config.yaml
num_hidden_layers: 11
hidden_size: 160
num_attention_heads: 2
num_key_value_heads: 2
head_dim: 64
intermediate_size: 640
vocab_size: 8192
hidden_act: "gelu"
norm: "rmsnorm"
norm_place: "pre"
norm_eps: 1e-05
positions: "rope"
rope_theta: 10000.0
rope_fraction: 1.0
qk_norm: false
attn_scale: 0.125
bias: "none"
tie_word_embeddings: false
parallel_block: false
init: "uniform"
init_std_qkv: 0.0332
init_std_o: 0.0
init_std_up: 0.0332
init_std_down: 0.0
optimizer: "soap_variant"
learning_rate: 0.00827
lr_mult_up: 1.13
beta1: 0.95
beta2: 0.95
lr_head: 0.00673
max_grad_norm: 0.5
warmup_steps: 200
schedule: "wsd"
decay_fraction: 0.374
decay_shape: "linear"
final_lr_fraction: 0.0
batch_tokens: 65536
max_seq_len: 384
doc_mask: true
z_loss: 1e-05
train_tokens: 188300000
max_steps: 2874
dataset: "wikipedia_en"
Each number is 128 + 24 x the weight over the matrix's rms, rounded and kept within 0 to 255. Layers, rows and columns count from 0. Numbers have three digits each.

# q: layer 4 attention query, 128x160, rms 0.182, rows 0-63, columns 0-79
# k: layer 4 attention key, 128x160, rms 0.181, rows 0-63, columns 0-79
# v: layer 4 attention value, 128x160, rms 0.209, rows 0-17, columns 0-79
# o: layer 4 attention output (transposed), 128x160, rms 0.184, rows 0-16, columns 0-79
q0:128116121091136142146094135106090147109124176151080122120142131120187123126117127121124126121115099097101163133105101128113114148104175163139117162129170133128159100134130119109101120125134131113157115120142151121112143106134125107118125124
k0:091106110148099119146151149118118131111119112095164128133165090114092145101127135112113149167123130128136118139108156108085139093152111121140146135081121115119125117169111123165128111140143135136105104133106140150148130117120139148157104131
q1:130111147110123094117141103167051150138091163155104111150116097149116126132098091104115121089127105114109107131080167069129142130103137123125138133116093142156129144102135148163140122142127127166081123130145130123102152151131119151127138066
k1:113132120155127135160104129107145088104101138114134117142144095145108178129115167124131138131131148120147117091126127138113129119125137085161101111113136086124120104108157112119120135109153134091141174151148136135146104133101133126109123139
q2:110103122091101120127138148164111153179086083119120210170163157094123095137188138091124128116111092090100141160124114122093068119107091160136118115115161116132095145167132074137099108127204110108089099159094089119127181122133138123121101126
k2:129127129139207131116140147115152148138181104117133125105131176140161130137104097110144144118126131148152126124131121136117120126148110116143138110140115139120085098117114156158084170148080136141130098098105140118130115137098058125137130141
q3:087128102112127184127127136123093115156144103148093135150128160127111121108114130083150123126149103149104139118173159140131130142117134165086156112147128179160111135192129186127107147165108158168171103111147115170101097137095129122129108114
k3:148100144149116111111118134111158149119140150109145135126121122146124121114135118132115136134086137090127106119157129126112144093127148114161110145112170130118144126162145110142118136146156133129147111116110103143113149136140115131139105135
q4:129125153133121142163094135164128153156097132113113169163162118142192061170115136083139098091083083085104063132130147106112059123101108153157107110118120108109117134132199113152150117157122208118104088152100131133058175123167149177151125135
k4:115137108135153120113114132117133109108140147103120112081100138135149133081126133139129103157116106118116177109145128111157114154126100124125137140146120133127136128132131120114110130095112106133154113114109153123108154146102105083142151088
q5:155112124119162122101141139145117133124132159121159090143120086127098104158148104176133100136115132132152122116093119116132108119141144153109163124127162142098138076127129128133116099099125134120138186127114164112088111099103134156142141157
k5:157141131133124139120088125095113112096117126130136124087112089091133152125137117163090143112129129150121125141119126143156135169154144150123094110149147130120166152110146084078134113107142120117124145111128120110110134106117150138093130116
q6:153173096189163090096119165060169090072131152160151110109100070074125186115131158096069113106177153138141173139112131138107121148120117065093143164171102177162166105154132132082188148145082106138163135149150085130139087172152122146070122126
k6:151146127168060181124146102087126129107101151146111130114100152099095121136129137145099153072117119084116122158141154109128125145138161134103145113132182132152127157095090112133124180143106133129102127127145093143125116088106149168122147140
q7:154126154163158156051122088122131081148104131160146096139113179107147126104117160136147090143138137104148161082145107156078096135131081153149061144098106164157145122135123102145133114139149168152130161142142106173152182137177137149130161098
k7:122084107127115113088123134129113129147123183130109136094126077121160121145169118144097116153136146116083117122109119145150159126159164159162123144066122104162152177122118132118135165133143178157136136114114147111121111113132121161163119115
q8:159174168107145159127086117102167129091157135122130084082092073118101121089089122107143120102118159105122115158130160096160144166160179095137129167119112135097148128107149141119131147102102152101182126136157120117122093129157087174109104175
k8:152128118099141115131116127161166143125123151181169115176120162148154116145120119146121122151111116149116103141132098114142121186141081139108105179127115150112124167156126119164135121106125073121095181140111134138150150124132159127124115102
q9:144120147142151096087116121133123161122118143143145174186131164119133161157085145129100099133102126108148160111132102189160108153085133131143120103152121156165138123118144126096141148153118117115160147091102178150130110121093138146136139130
k9:119128134163123147113147113115131164148139100135119142095131158113169094093133119112131126117155118129141114104102153110123131118088111103135136088115162143143087102110106161155127155148126120120212145107131142100088113154113096120114106126
q10:131098159142105147067142124141140142196148141136134182146114156175136039182146087168117147110093165094106146161073092088102077113137089110113141133129124112091157147142142113153111174104103154107103117085102101126135098125163135121156150092
k10:175146110125136080130092139107086133078081119109111112105138084139130178101155167120156118148134112107137171135100119144188150155130122147138109083105119119109186095161164132083179072090128115136113128092122168105132118119113130132119162128
q11:100083100142137107176138130173127127128110158120063164109087127109100114184104146095113127096126100116182117109128141155126094142156150155091184141153180074108057124117133117132169187153173181104161143071125122156125117174143143175125121137
k11:105173098107118137110123146105127085124099127171128140168098149119130107131124163140138112167136103147118152127135193099106112140138084149118092145136100165152104095098114120074080101121116121132122133158138170148132137128083133146125146143
q12:138087134131093148132105139167082157159152128158097130108118127135125144094134123133114134151098174117155115129147139131165108105118139089146112118090169135072102107091110132117106108101185078149149149152094147099150136156134126087101127171
k12:154133095128171102133082103103139111134185118100155113159099087086149127130149112093111162167125148119068130130145117133130119117128151139125190104121133125126143135176119038067176112114145103119142092158142161087173114119110149078142079111
q13:096163134152186128145118143138136132094112170126135149123137060144098138137126115124112170135107152119075133113133123079167154094145141071151093105100140166158149121101148108118191122152128114155114167180124122111194127123144149133098085136
k13:107150102125134114149154129140166138114143136161170125102131159131115112149147103142140168092135138116073086147156139119175115112148136089146123140157175134141171121118131146144091167120170122125151175071121106134132141130132140060126127092
q14:154112134128115042112089098076099162136126165132137116151161148120158141116162110182137153135136075114112146093100068094141128158088053133111104155120137143128113106156147120135149127112130148124105116160123167143082103131152168171103064126
k14:093150127161087136169167148127124103087131110145101125158124095111135107133100144123160150137162144153088111112093099088141122116144172151088158129151095134132140184100143133124099111093095134111114199162113110116150120088104124155097102181
q15:102153104155102197142138151144094069125133162147128129111110182109110104171151140110145112192124139110110117133162128127149138161106120112108114118116106139124118193120133145114098138176187105142110111124113119152137083182120150115118122126
k15:192125100086072151122149159102136130144108152156167101113116124111135109108142124142170146141100140110176135090114144118099117196153157122136109151133118127179107175101120153134095091157132074139105139149122171183086143142118121141147160131
q16:161108140145163160101118130124143137100085139138168130157130142179095105168137172136104080146096189104110130063147105125086142114107132120132088124084165132099128087168124124115100087113080162103155098140131104145139092099101132105160159123
k16:081119131115091099118187117084107097090117124121137158124103108111148171142140089136142133131165178124176112090096173134107182114119129154163129143088111117052110126100155092121138121133096065106124110101165127150148146138155102149117137125
q17:144141120171116067106145164117122114176094107097114115143139143170121138123165126120133118161134166097117175080126112107103069149119142159166118126121131097127120115139126138090151135077135140126134099139142066099125104131128100117154133089
k17:134120137142135105107106117175116099127121121146137136141112144150086159131145137134120169121106150093116119152101081150126158146127116177143102104113121110129142153099122098136175149144101144138086116112168164168121065122139135130119096134
q18:154143088130099116171130138122116092134077102114111087114122092136168156099115160060138086143108116162077166088109094135190163129175105098153111144138103107096142116158137146118149150161137136162124135096167150142170146104114144110122124100
k18:076087143129141110136155096136160119084125141115080147174123181120178096117135121129094126113127177148140149120129129097138122147088110133132150168075045141128145083117130107164113116074156169115119144162167119152113115162160163085137134137
q19:134128148124111116144122131110114142088148151135115083075134176110129144125140086137125103131066124147164099095115138124135130153132113153104129092142073098116100155095133114126110094139140113113135120120140130146110110133121112109128119099
k19:152151143115110176167138134165117086115118108077152136138158112139119092155131122154143119137089149134156132149110110145146084086136119138136151128101101136139126109122130150124063151101125138096119175155129111122133073143119094099151148088
q20:096114128175106139117108127130197123080176134127129113105166123139111117105127162120105166149098105094163143159154107147118092147142113095169132142110097140131147153109113099121167136109069131098145132132134154119118096093115138126146145134
k20:144198099154130168132154115142137123161132142136131124125073109127125161098112131121138162108111132120089125119152112151149162129128112110097107152152127112121135111134128100127106081110148107112147179136116102120136138123112156100146115130
q21:099096102100155130134111110122154110166073105135146157101170132153152118144138114143095113100144085119123096115125108167131136167105104112193102152126124149104108120119120116131146150113133164162092156118160142089093105153163124114098137064
k21:133123101127103106115152164157131121151086153122118097108120134157084081080141125119125096083137120096122183162135165097115099156144150124107122110099141106116056144137094132076156108068119115088164127134155120122148083114105066161098143065
q22:161108077103113110129133136114129125117118124117110154087150080101123105138133131085080089137092156138132145140155111125136082171108108110109137117108125109163130176126150120128158133125171121141130079110139145137141146126096110133086080151
k22:124115116109156178120141125137123173166147106125147163100097181163080104151133138109105119124110167149118157113127150105147113153156101181155128160125109130125123155134114081104126143102138124127099153135084176104112151149100070093121119132
q23:081122131068109112109130176072113130149136133106128088127116150119108145104172129131132124127147114171141184095150132144144089083117056098056066104127137151130124099084100120138106126147081193108169108112119107117096150112168105194127140143
k23:076130132160161183123129136100153107066114135124139165072132116122144167147142149146109190058179145124119120139107156148151117070106177164148057138117164187121118152128155155131129121148092100122124138159099114124141119141129127125120118146
q24:086124105173159146162105127130149088104115130138139096088147175124121170168130139080118105087151177145151150133088124160172146101095095177164153142155149100086150085159136140129132157118124115138119124135133127128141109114175186131126123106
k24:118163152093145127106182101104119120169122093150135158102108100122154166135115142137183156116119139123157113147126130172104108113132130150129132145070106155175100126096176115105136194152147186140129140114188119149098138126065122118134098147
q25:180118144154153101108145141114119086125150102154090120121115077081126170129132123140139175127163135152132136134129102151154145151130163095099114117125146114151185146054120151079144131123147146101079103095149181146157149139131131092148164139
k25:130115103156124140109134149117088138107126098114112137155168089184099124111076124131104126187169110160111113167140110115112155097117089167145140138179122146130123124109128140142129108118143160170094175115112133130105155115088148077177110124
q26:158114125117147109207148139130123071119111082100146071141172108121115140127097082141137140132081143137146105100198074138159114116107190144147148178106157115127117172112105137107133146101164137129161135129134069112123137135131139130109115122
k26:106129124122154185106140131185147172189159131144109143118136126135136126163137107120113134157146098133153146143162108165084185115156139128144119125152105117085122162155113121118125138148095129173138101155157150117127089110112142129177143106
q27:123142154102092106139105125083131121154138164106109104134148154085158114175100109073132138133148137105124167127120148118156099112134127172100153099105141125144116155093107126135159164105132135103136128118156132124143143138114148167130095157
k27:089109107111144150127117150115123144083127175143142100160091126150133114126099114100069158127156173149136129121151089081124118060156149124092167170107115127169136109147155139096088103109160126113162129162125145144143105151132129087142164160
q28:126120135173149134152197168090115085144087123128115082095145102100129165068145189137152094159140194132077147149128068158162158105113185146094119094045138101152096122125143108134179133137087078163098106152144144140156144129130098073080130111
k28:122136145120141138118176160180094167147163133188127144143118171085138125153113152133162193037151129154118118121090115107179175080117141139143198124110125154136112149107139127133118158110115113180099090152134167132097151140153107162102073141
q29:126135169127121097118155131075163148123147116122084102111136140133156140126148101136128122162069149112119111145146134141073116142125080113154105093138091163110122140157164203127122178144144138125094136095122109151161092123110132111117096120
k29:123139133137145163127158144137109167098176138129137111121101171149131119151138158103111090131163122112140103087113105106120124099147170129134126116133128109103127117122132058122093127174089140117109191086122102184175114127102122163168187118
q30:120168157152120134126126198119132138147111133096136111143173108114155146122165161127110107159170162107130108145115085154139101137099089135136095120121153135113126164125112117135167131125153120094113156142143139149141126083103086093092121092
k30:138098132126098156120159116129142096199183158145100123131093117147093090109140149124133094165164151135123109108114120136195127117128170142126103099143131116117160148103125178102124120121162103130113101187171160136121125183124131127143113081
q31:133130134126088138140129138103108166156136114114133161111100144142092141136138131119169126172094080126127123118131114136104128126142156138110130144142097161151121140099148117112167122154084136102154090144101141129131121106125160124089141119
k31:104136121170162178146123142130144148105161181105121102140130119095084181143165135135146147114131143181083123176149132162167158111117127094109113108112170118160157155117124104130126119120155108061094206112147149110111112135135132118052156165
q32:147175182159119108124120105094075113140094147186117098078100116117117136135102116144150136068134148119116112139098135131106122150137147117125143156149122090136175128142135138107157156120093075104069163138140164119122097150114146107123157106
k32:095139117145127132113138116100154110157103109111113090120129134121137148128130136138122116139176111127145112149107168116137149122150120131127117111126101128091093114102123141073131132098124154111121129137152106119114115122111130125121136100
q33:130128153145124109086096141139133100149146127062149132099145092139121128082129085138162132102132119111096160124122145144120161128130097137165128098117130121141119145107142112131121173137089139115091147093129128108109148125121147140138138100
k33:126115114126148107094095150092108094107132148146109116124114134148149101154111140138114126185135142144111156126125114139171087153155150111133102128165121108116108129130141105113112122138129123099134149105147096137126123143131119110091131155
q34:128145141121101149147074119133083166111146140095127124150171085123156095125109058121132133089124103119122098162123160075071112098116151135144117115153166144103119111151136155145113158156104157155105108118130128113097174118136125175101154111
k34:118149129147129140116091120068131051131109108124112093109141112123141120131151128175158144132129132111138127076120141116148128162115132163092141118186122119142143114144112137109128149110109151149129106143116115119129141141115141124139161112
q35:129107150094158143139111133099097115080112140150107148140130138132131114131101145095152143111116129156141139111111155107149119141132161155140149139136141137142128146085141156122109153159100137146156102126107158112123124181164145185158130089
k35:091139111103147145130151142176104134149127140117110117124138151107103118127125124128170090136157142114075154118095142136104149108141132126141148089121125124117132141130142153154157118147134125124108079160154130118156126116118144147137119156
q36:170155134089160141110108119141131113110124145121080090075124160156148134096108114164095108127107148142094112127119188145117141130115110135155109113103166114087099101098130170175130130156083151149135136094145102148116137109137109085138154110
k36:122118109123101116146112139109126110067159134121119119132115058122088167120138158115121134142117144083111124125129115145149165144103179099169135148109137127118188135159132113101137072111142087121143136141133128143142120113122138124104098144
q37:106120131157144092152140134120140156175173114134098131130118121144137139135130156126158153160162094126139100109098084130166157160135121129149115071125056117144106153095123090134141097155116111136119124119151114141149068118120128151095139100
k37:132097128114105155100147121144152159169152132158152145117112104132121133157126138133106124142102147147142122133138128138170103096096152151101129139156122154127120187111114129123051150192115093085128216098108107156097119148151095096079130143
q38:073113140114153117135102148166081110098115121154140186146141148085145127166106138116147179124147144144119125112146156164099170084089172078145099084150115102156177106121107112111112184122135117128115142126130150114138092133109135080100096158
k38:142088129143069137137169140111131152150173137122154133088152132137135109124161122092138161111119121125139126145123121124093119118126082110131107138133162109117099140111159111184112160144124139147163127184122091090144160139144118134160130112
q39:103135118157166172184129142072156166090113109130106112124146119150104132129172120175131155073107101134139150140151135088173121103115077144126127106121126196129123098129138136155138127104103163135149115147123145116158128075114098106105134115
k39:148144184150073151080144153184124115177113086165117160086104156089170116134132126093108128129147143100130123123127152155068132107188150092095125151062103136092096135116186107128102109108121130114125171104104096156152119168126155168144152148
q40:137123180103109142130152089120116144136133135108120088039118090133146109077115103095178103105122154077167145124108121131078156139121161143172114148191079121140188060165108151086106098115079169107116110133114129122136163144113132146130124148
k40:112112089083125163130113123116154172125165155156160154098100112127102143120128116149099135124114114169089133127124101166135108116121137130138121141147121159102139148101114079169101101177115091144124189108143081154130131125162124117121105110
q41:129139131113134143111112123129141075146152103132172155151146140109127143136164124135132163128157122099138114145143137098134131120159115147151164189116082112146134167138138062117111116151144146122167136174133137127141154133146109161075137142
k41:168119074156081079119145154127182149091124124141105134161144084133111134156115134092100087050112116109163122103123069121129159121102093144080115117132139128168119120141121155069147136116104129151132147133132117167146183133121148077109139067
q42:131112144180172093079181154151138117152165157114185153101127129102124153147163090137131103133077147159123131087110116139138152146210107150172115181160109145128158126170086120145092095133126110135167154149113107112132113129148139130103124109
k42:125139109123103162146095125198148118142119110164150152124091154152117080131118092120140164121106093128111110144154163132118112130094135144146099120105103120162120158105154114145077141106113127096120142115156137162134143126099131110117203147
q43:140165127100099167114141093186117151146180176099143084108116168127115094136118139142153158134098132105127137104114125118103137106137126098155170142128094139132113126127112138172141148124148158122106153140121162108088124132075161092156108120
k43:124103137150122134103129091106121133088092107139123132111057160118174147125115101199120126118149118107153102047175132132150165167113113151137111154124145093109094105091096091159155125136100174134187146137122094113100132116108121119124169064
q44:154108124125063141087092121164119098117108095146129150109158107139104133124120173120147121106096168139101138127093137103181140112120139131145156153120184180130159131153133134142106089118110174130141109093106106131042141191133113186172137109
k44:125122102088139076151122104121093120112116131159126096205129112087142131123116151179112122115154144139136186121148125075141113148115129111084088122153118134100188157143152177087153125116125155170150112161152114145147158135147128133090115123
q45:108140068119092113141102152176113149079122082181087135170141129132145140122132152100096183092151159120150158099183126134106106097130094110085128112101136124147119188191138118115122103155120126160102117141127080148141083120069125033146115115
k45:156154120118159113107146133173139089131126092140136178112124136137175133090140122130113149156157104133147156081101118172134141128124151164148117154105111114065153124177126162108127123133107116115099156066084134153112125148107076131106175103
q46:130157082108172138140084114135143106136165091151121111094122164146085160112143152120124147121123113130143127115119135170161134108101141157150191089142087062126124140112100099105115103085147129171157108115125164129140075155115131165130119131
k46:108164104120112130192132134091097094093115136147106122132159142095140127112126161086132133133103136122122093174126147091181116114113102091097155103107123184129178127160104118128130152138138160138096141152103102148130077114140159167156123090
q47:115158096118080153148157126137132136152160140153147129135126125127104091125171147112116115080107093154088127161112147068133141116082082136072170186148131126181138134120150138172107118164140135115123137157161129106135148142119159111147093118
k47:176093152166198115131107140108092111089142162113096113185116083077125138124075069136106133150183105203117132153143131107146174143132115155092121148138123097117126146110118103127180109140124106154158126111127148125123119115108121130091108105
q48:119144123142118137174142112123132153116150097157152106119122091117120136107179121086105097170145118132139167116112112126078197136090172109125107153150119129129156102151122114090123095118144128135122110158113197109126105111123098120122112158
k48:186149123089056105170118135126149136157135108145101129169125159109120127108132085121140151169132180129111186127083098118134081135142088102135114112086186122090127094128138127156081109122091112112123127160102105158116113188140090136112115130
q49:123149138112161107154105186128130101096119126169103155139109111170117155123134149122069075135156081124111131139123145129157161120098128159169124137149092117098152115143121151101119117154154136122121154097113128137159115119126100099093143080
k49:106122149105114130142157140112109162109121165135136160142151108175138114138146123155133101150116073122123119132121101119133128122150150160144103093134143133161092146135085153143085099120157159110158100136133134131142145100145113156127109058
q50:101144101148150126123079073101160123113126121115136118111131121120126115110138139148113105150144132162165119124159137111182133178120111137047174098140126154134117121134127104090164129176137143119121153120129134106123137152114111133125121151
k50:109118108127094150152149097196113124175112151108134171142103182134112139126139132088135132117104120111137087115147093096131140088143074116147132130112148155178133083134105096164125141121143126129115091139115132145125126144096068139194131134
q51:143135156103116158140110175122122092133107140125112182152145130115103109162143143143135118175116112173106096098132142139129100094104103066078142140119120101175090153140132133134159130104155141101134105162158120127120116179121192056125125117
k51:122190151109168107127170105143137094111089128122191094119114149149131097096185139126099062123111126125106123058112155140116114179133116138123102136125098137152144134113094162149166082104117083090109088137107096122090195128142079140197116096
q52:159109086118123151100164143149113125121113176117060099073152141131118146127155133107101140131161163127124087126178144114175112130126150107109149133123094077157080188098148145140119152149117112174144100115117164155138146119109161113129140130
k52:167085134086139160131111138114114149123106122139133103137127147140181107098131147124118127132060139130102138103144143159148126152093140089111159135109156192152153116127139131125123089114129120132109150112107172104120140149126143172131143146
q53:164128110114172169091184156126147123094119086125123106119142115125122183155157146128134119098153147127106125088120078159154116168100102163153138097129108194094147118153128180086135142110179155151158119127144122126135140064115179156143101114
k53:139111125156090137150160123108086096108142143149120151098121105097108109144181151127099121121148118186172093089151156122078119124088158156124087155087108104151153157123144122123151054098145150128124097125142099186114126126106209148075139124
q54:162112156138106117124113106126101127136134129159128134114103135150124141131129164134140162196146117099128170104120128115103111117170159122147150101154120149134140108092118106133114177112151109119168133084142174160133139133105069139126119124
k54:141126132113141132111107110129123135117145135170143184143143130130100117153112142159095118112155133131169154100141124162141126089108106085116131094102133140130121117090134147137156138129130117154138159133108148134123124152108126153127087124
q55:154111162150098106114142165137167159162120159108119114135136115152126127118100101132118137165168109069171117089145073102127121136115096095095128122156130149124094089175142141110140106105134123149160149147142177149116142141108143097144109119
k55:131127158148104126135133130115123103142083114123134172152084138134125119093115142099134104162127181055059135090125125129127117092098162127087096103131162100112110145110183190128106115076137124164151110136126129126166122128117112135130163133
q56:146132141145073149151127143086133098143127159102093124168135137120141093166108127164122106089172126116091080139111161129117129141149123086118145148111092102113135163103155127163125133085144111092107076092150139080107075187113146132107140154
k56:156160132129122129118132151109151145093102114102173067124110117142110095106124148146107151162114087088152145118124122134116162113123108117099155100167042158103119131113118107110156108153139127133081128130108143127134127096147103095137137142
q57:140100126101086164170089108166129086148139095142120141106158174132078108154115114131120121166106125135149127155073153109102120099109142151088115161163123098124106131109127126144147162143117119145154127167110141122134092175133141153174128114
k57:097139159100134117145084129130139109095144089112155143165134150120116166129072116120145079113122138132141157143141184142147112137112120120070171147150096096137123133156130084105127126080110132147128166144152126102138110127106107163147133142
q58:127108129123096114179131129192114110120159140160082145159078177114135109117121145106100149018113146136109118097156129110108112088090129115133156123156149084133105128137166120128115119107153115156094130156075124114124113178148178087157139124
k58:186165122145140117126110130126094117079082089112063144130121131094161144110138170154156170184115138121106165116125112135075138139145117095116136102106101123102129178121144111119096156171106109104127136102126151109111116168093149086093134122
q59:129156089140119117098096113106112145184106122124150122146116131091102136148116123128135133184120120180137135159139083133136113100180176114103107142085108115135149142131107120160139158172138091135139137128093128082118124096116127105101142133
k59:172133140094134116112112108132167136180180125145137093096136168164119100143159143101103145192109137141128129136150079119163135130106171108149134140082112155126119130135107122114112122157089081179172080130099141104135138134153096074152120129
q60:101123087136174161116132120155122150158100166125138099100142150173127107191158176118102071115145104118076106147145136095093144140143137128100131140123155097124159195130145089095094112155149171129104149154132146112163137113092189124127187103
k60:105101147123149110089148137129176062123072128113092123112133069092143104132123113137125127120061152104132129140095171119140106095134125096149114165123124130115131116141113137121151088093117112124103097062130169100148109116142142116128116167
q61:203157093127117105111144139122140131115118149121160116141097107112106136141132116161148125185126150118119114083097094144144064137133110081075132118138135153124125139120113123128169091128139084096155176156121122102135118110089151112149126128
k61:150117134134148155173139137110127102136167125108148119096087087127094204117106153100073126131155132133138146101117119139108166132123139139091126102131128143136129134144106113115077142136139091140165168099154109138116127128122109129107102159
q62:131113151125071083131125141171140134131104152105133125139117120112101092147140121153116118140104124154124126150128128147126112106114103097132110176124145153177086112173125147139139113118126142125096131142184111159132098101107101128154136145
k62:133127131117142165114128134118149112123102124103072144124152126160108146119146128142119125121112132163118110126110135161115140151136139155106122159140148164146133157148123080108091090149113121097104123129095137159112092093135125155106140138
q63:139122109103110112122086123136171105103165136108132100131148127156132093134140133155102111117181132137156110144135122135073158080123128153144204095114183083133135129096145093113135113108165107153142112117137123130138102133130101085083142141
k63:080143091143183125169163084113127078140123145108141142133120184128157151120071163146094113160133164140188145080086121117161147119172140133124131097131124148107187150147150136164163125159126172098105118120154124107138142114155103147151067139
v0:117124151155132134143150096138128169135112179109106107168145173098115123122111139159107177107116156093135111119157147134075097153138121125130133116111104160128153154134138063168127144135144142125157154137167132114115119152123084170141134134
o0:088135118147168079065134138119119168148117115129112156127135138169097120126125108111109135108130189117146149115116109147123081115107118136097096131119130131120166099150080103081155148117085133117189119070092104143101104121089191159198167142
v1:155131143121127133127114162133139141159149106148143099105123173169086156157079125094158162089165125149136111185113126087147185131145113141133114135092135153076141134124126154122126153106143148136163092100087128140102145132155180111128121097
o1:114036092086132098151118104129127120132132090127092129163124144114129109114076119183068123127149121141134137131119149103126120138100133101105124140129149114126109104123108128140155095147131146128152122181159115145143118138131128107118146155
v2:127102124123147108152189140128145126132146166114151114136100124109105138125120067109112149118129157136128146166159120107115171140085137123121145152132097168118108158106119186125099107131129094103115171178199130075154155152140101134114098117
o2:082121147131160136145147108129109124116122105140124160153108165141126110118151136144128139118095122092091170153159101140129131143126149115090134093152114111124115168147172114125136163136118112120147132091079143146123072134139138152137113163
v3:153108137142133145121102170147090129106168120121147115086128164142109101097119112150117133131119143132100133121106160108102124156154088127107129144147112125108170146157098124126089083093155115070128112142123122140133073110083144133166093129
o3:165146127107136136122164116115151142099139097146149116190121149165135160094101103170136133178112117150126105145164140143142113134122146124130123132097088144083134172146087129094125138179147130112126089146132110165100097120132131075134131149
v4:158112123223154091107155117114152168153132078117078113119161134167122136147160147110183101142128126142167114126085145135152118077073128162107107119106158131085085119137146138117084123126082134084141119124137132159146118105155128125072131135
o4:129145136101107158145140117134102116131166121137143122163134148178104088145114103147088117101127137078098115159136149120136131079099142117127135114122153139120157129137102146136087094119142156117115130080072154126116133119115077139106152101
v5:063104095133116142125111099105145115127094160117093179113098120104126107119111113186079102165137100153095169131107136118148144127116148126168115135133146112138173119109179077120145146172114097119107166098098177093178103087127107082131117088
o5:122189106106102106133150110123094054148096089075078113123153162130137183107101080125079103127110072139133137102112155132138121145173098135116149158095148116110111125175125107142148154098117116142139116088099153117125111169125160173138129106
v6:186132141094161126109092113153150082101116087164117090118094155113139148117162111171098093138125098100120106124109149118072096109111111120114145112134126142081120162152145131108095149090129127157132103114121099166131117185168143111152119108
o6:112123162123114119129161075134149177114159133144085141171100127095148107157150123146096119129124104136151110137071100123144172147124113131128130106122081139174165158123133142138131132141137158139094126091076135165128164156162161127109152118
v7:131136125151100142123137145149116063166146119129129079105142112150142156114113116097119105128128123115163119123165156122113092112145132109040131160070111195143123114077119120110137132104121131154165146122100143101166146135152118123105109129
o7:159145142132150109135169136110135184129142093117147180105116110117132107166146089128096143123113128128135118088125097116106140158107131109174125093172138117086116163144178136143153120155128097100116132151107107067096171095132116116140108165
v8:120100104100141133108136173133152133024112139144134134115148090134134093147126159149116095070152076127131176123159146140081142132154159109146129110165072140085109107109175115133137129093135105130118127157104175114128127159118214120126107127
o8:129153171151136099141103115078152165134196127086129132131143079049143136112122120142147136143084161138104107189085162118166124186133106127152106178141135115162126133117126148113154178119093128096095168108122099084115101129106077146141108125
v9:144113117140188144123144102105143148069121107132114147143082139123165127119182143141108120122091165079088137093118123122130164111157087135123166140095098145135132150139111169153106132137105125089182096157133138101089151115108106135160123153
o9:172179141130104140129084161191113123139150175162134143118096142106087107131127129112154162190145127160130114137139113163137099114128134109091081156149087106158105164124097133150113180094129123148151070123122108143124065149110079135102162094
v10:103124121122129161136157178147116118170139166115172195150137132071157141112146141142121117088106121130145137098183072114145127165166147151137123115157166120101134154154114096164134154145134149100121129115167163124127085114107132094190143139
o10:154194112125161106074117102106089132144123142144131110101129121119120165126088140098160143132102138121134157124096169121159112147142161122127128144159091184127173101108142157143132147133049145095156153145145094129190142077117097129134130158
v11:117107119122108150119133104169122138143121095074148131096122090132125127184112096105148110127152123135162129168114099105133182144144121138122142123178113119162121155146130124095108163131108147111119179101155090133143099119108138087141117120
o11:102133113141180183153108102136079195190127137135129109122147104106161094116114099129109124147112096143152148152132157091151123099152216140107180139160109141128125163139156133119126093140134130136150082151094140122131169103109124186115109130
v12:083137112129128096102140097132097097150116117172147095157151127168105156121120129136134129110120173136122130101138157146076169088147122133158090132100107108113095149082098100130105159100113139107121126113134116152080120132117154145162172109
o12:140103158098082087104112117133145184131155137099091159085136169136113122111127112141134155090118093096146161141138141114107090083111084124138103136138119156140139114138119131143091144123154122123138134120111128071132121155162108111163120126
v13:096110163108154101159089145089128142135132114144150193196095134107141133097151138137092111122087126098105145123135089100167120153105104138207183102095131147139146149117150070153096154136166142126119156199140129074093165082094147132177131105
o13:131139120137221130128107139140090123139088145147058104102148101116114146129149127149144157131140094182186124108151168129145148164160142173100143145184083139072117113098103153103099145129099145143089091092125140098156111151158112146119160122
v14:081158116117145098102146133147136129138096119115122133092130099143105131119134114100142144123082125107140137135170135113145111072120127113132124154133165121133098129077113116137151113105169090138132136120123102160114131130105086124159167135
o14:105150158138154075128118100123098116123117148165125146088147149133159156115101098106135106103091137101162110131124138101140129134094136136095134127066107129133136159075139097119118119141116135154097120114131176147105135165140133115153093170
v15:133134127115127145128091097121114108121075175139129093120143120103128110079131149198106133114106126119124107137133145171118105146110128108118124159109202102148092146110108120192169135148135134140199124103129133111153133125130084095158163100
o15:157117111135145088121108107131167093116164122101178134141124166112100140166165089111131161107128163124130136117140097132101062090122131080130129131108112136157110086117156128136098160106094153143091107103119092181159095154079173134160119166
v16:145131125129075147074139141125114147127131114107170162123154131170125177117119098096155140100136104096087098095144151137162120123109089127101145102118165127081165117125110116139155160144128148134116129081106139169118160092136123136161177154
o16:163089139192112141120079129132084132158129174123114159146094135113168116131172118078135120109158139169124146117127087139133115143128080156071114125111127140124122124153128147121123087121073150135128106182151145114141160120128207119113141144
v17:161112165096175107181155155109126127094177138164145133151139084147118170119097141115147151105139109131149119117123163115137117132131195130108125118139115134054129085126128137115118122076127096175076116102123130147134150115176157104116125099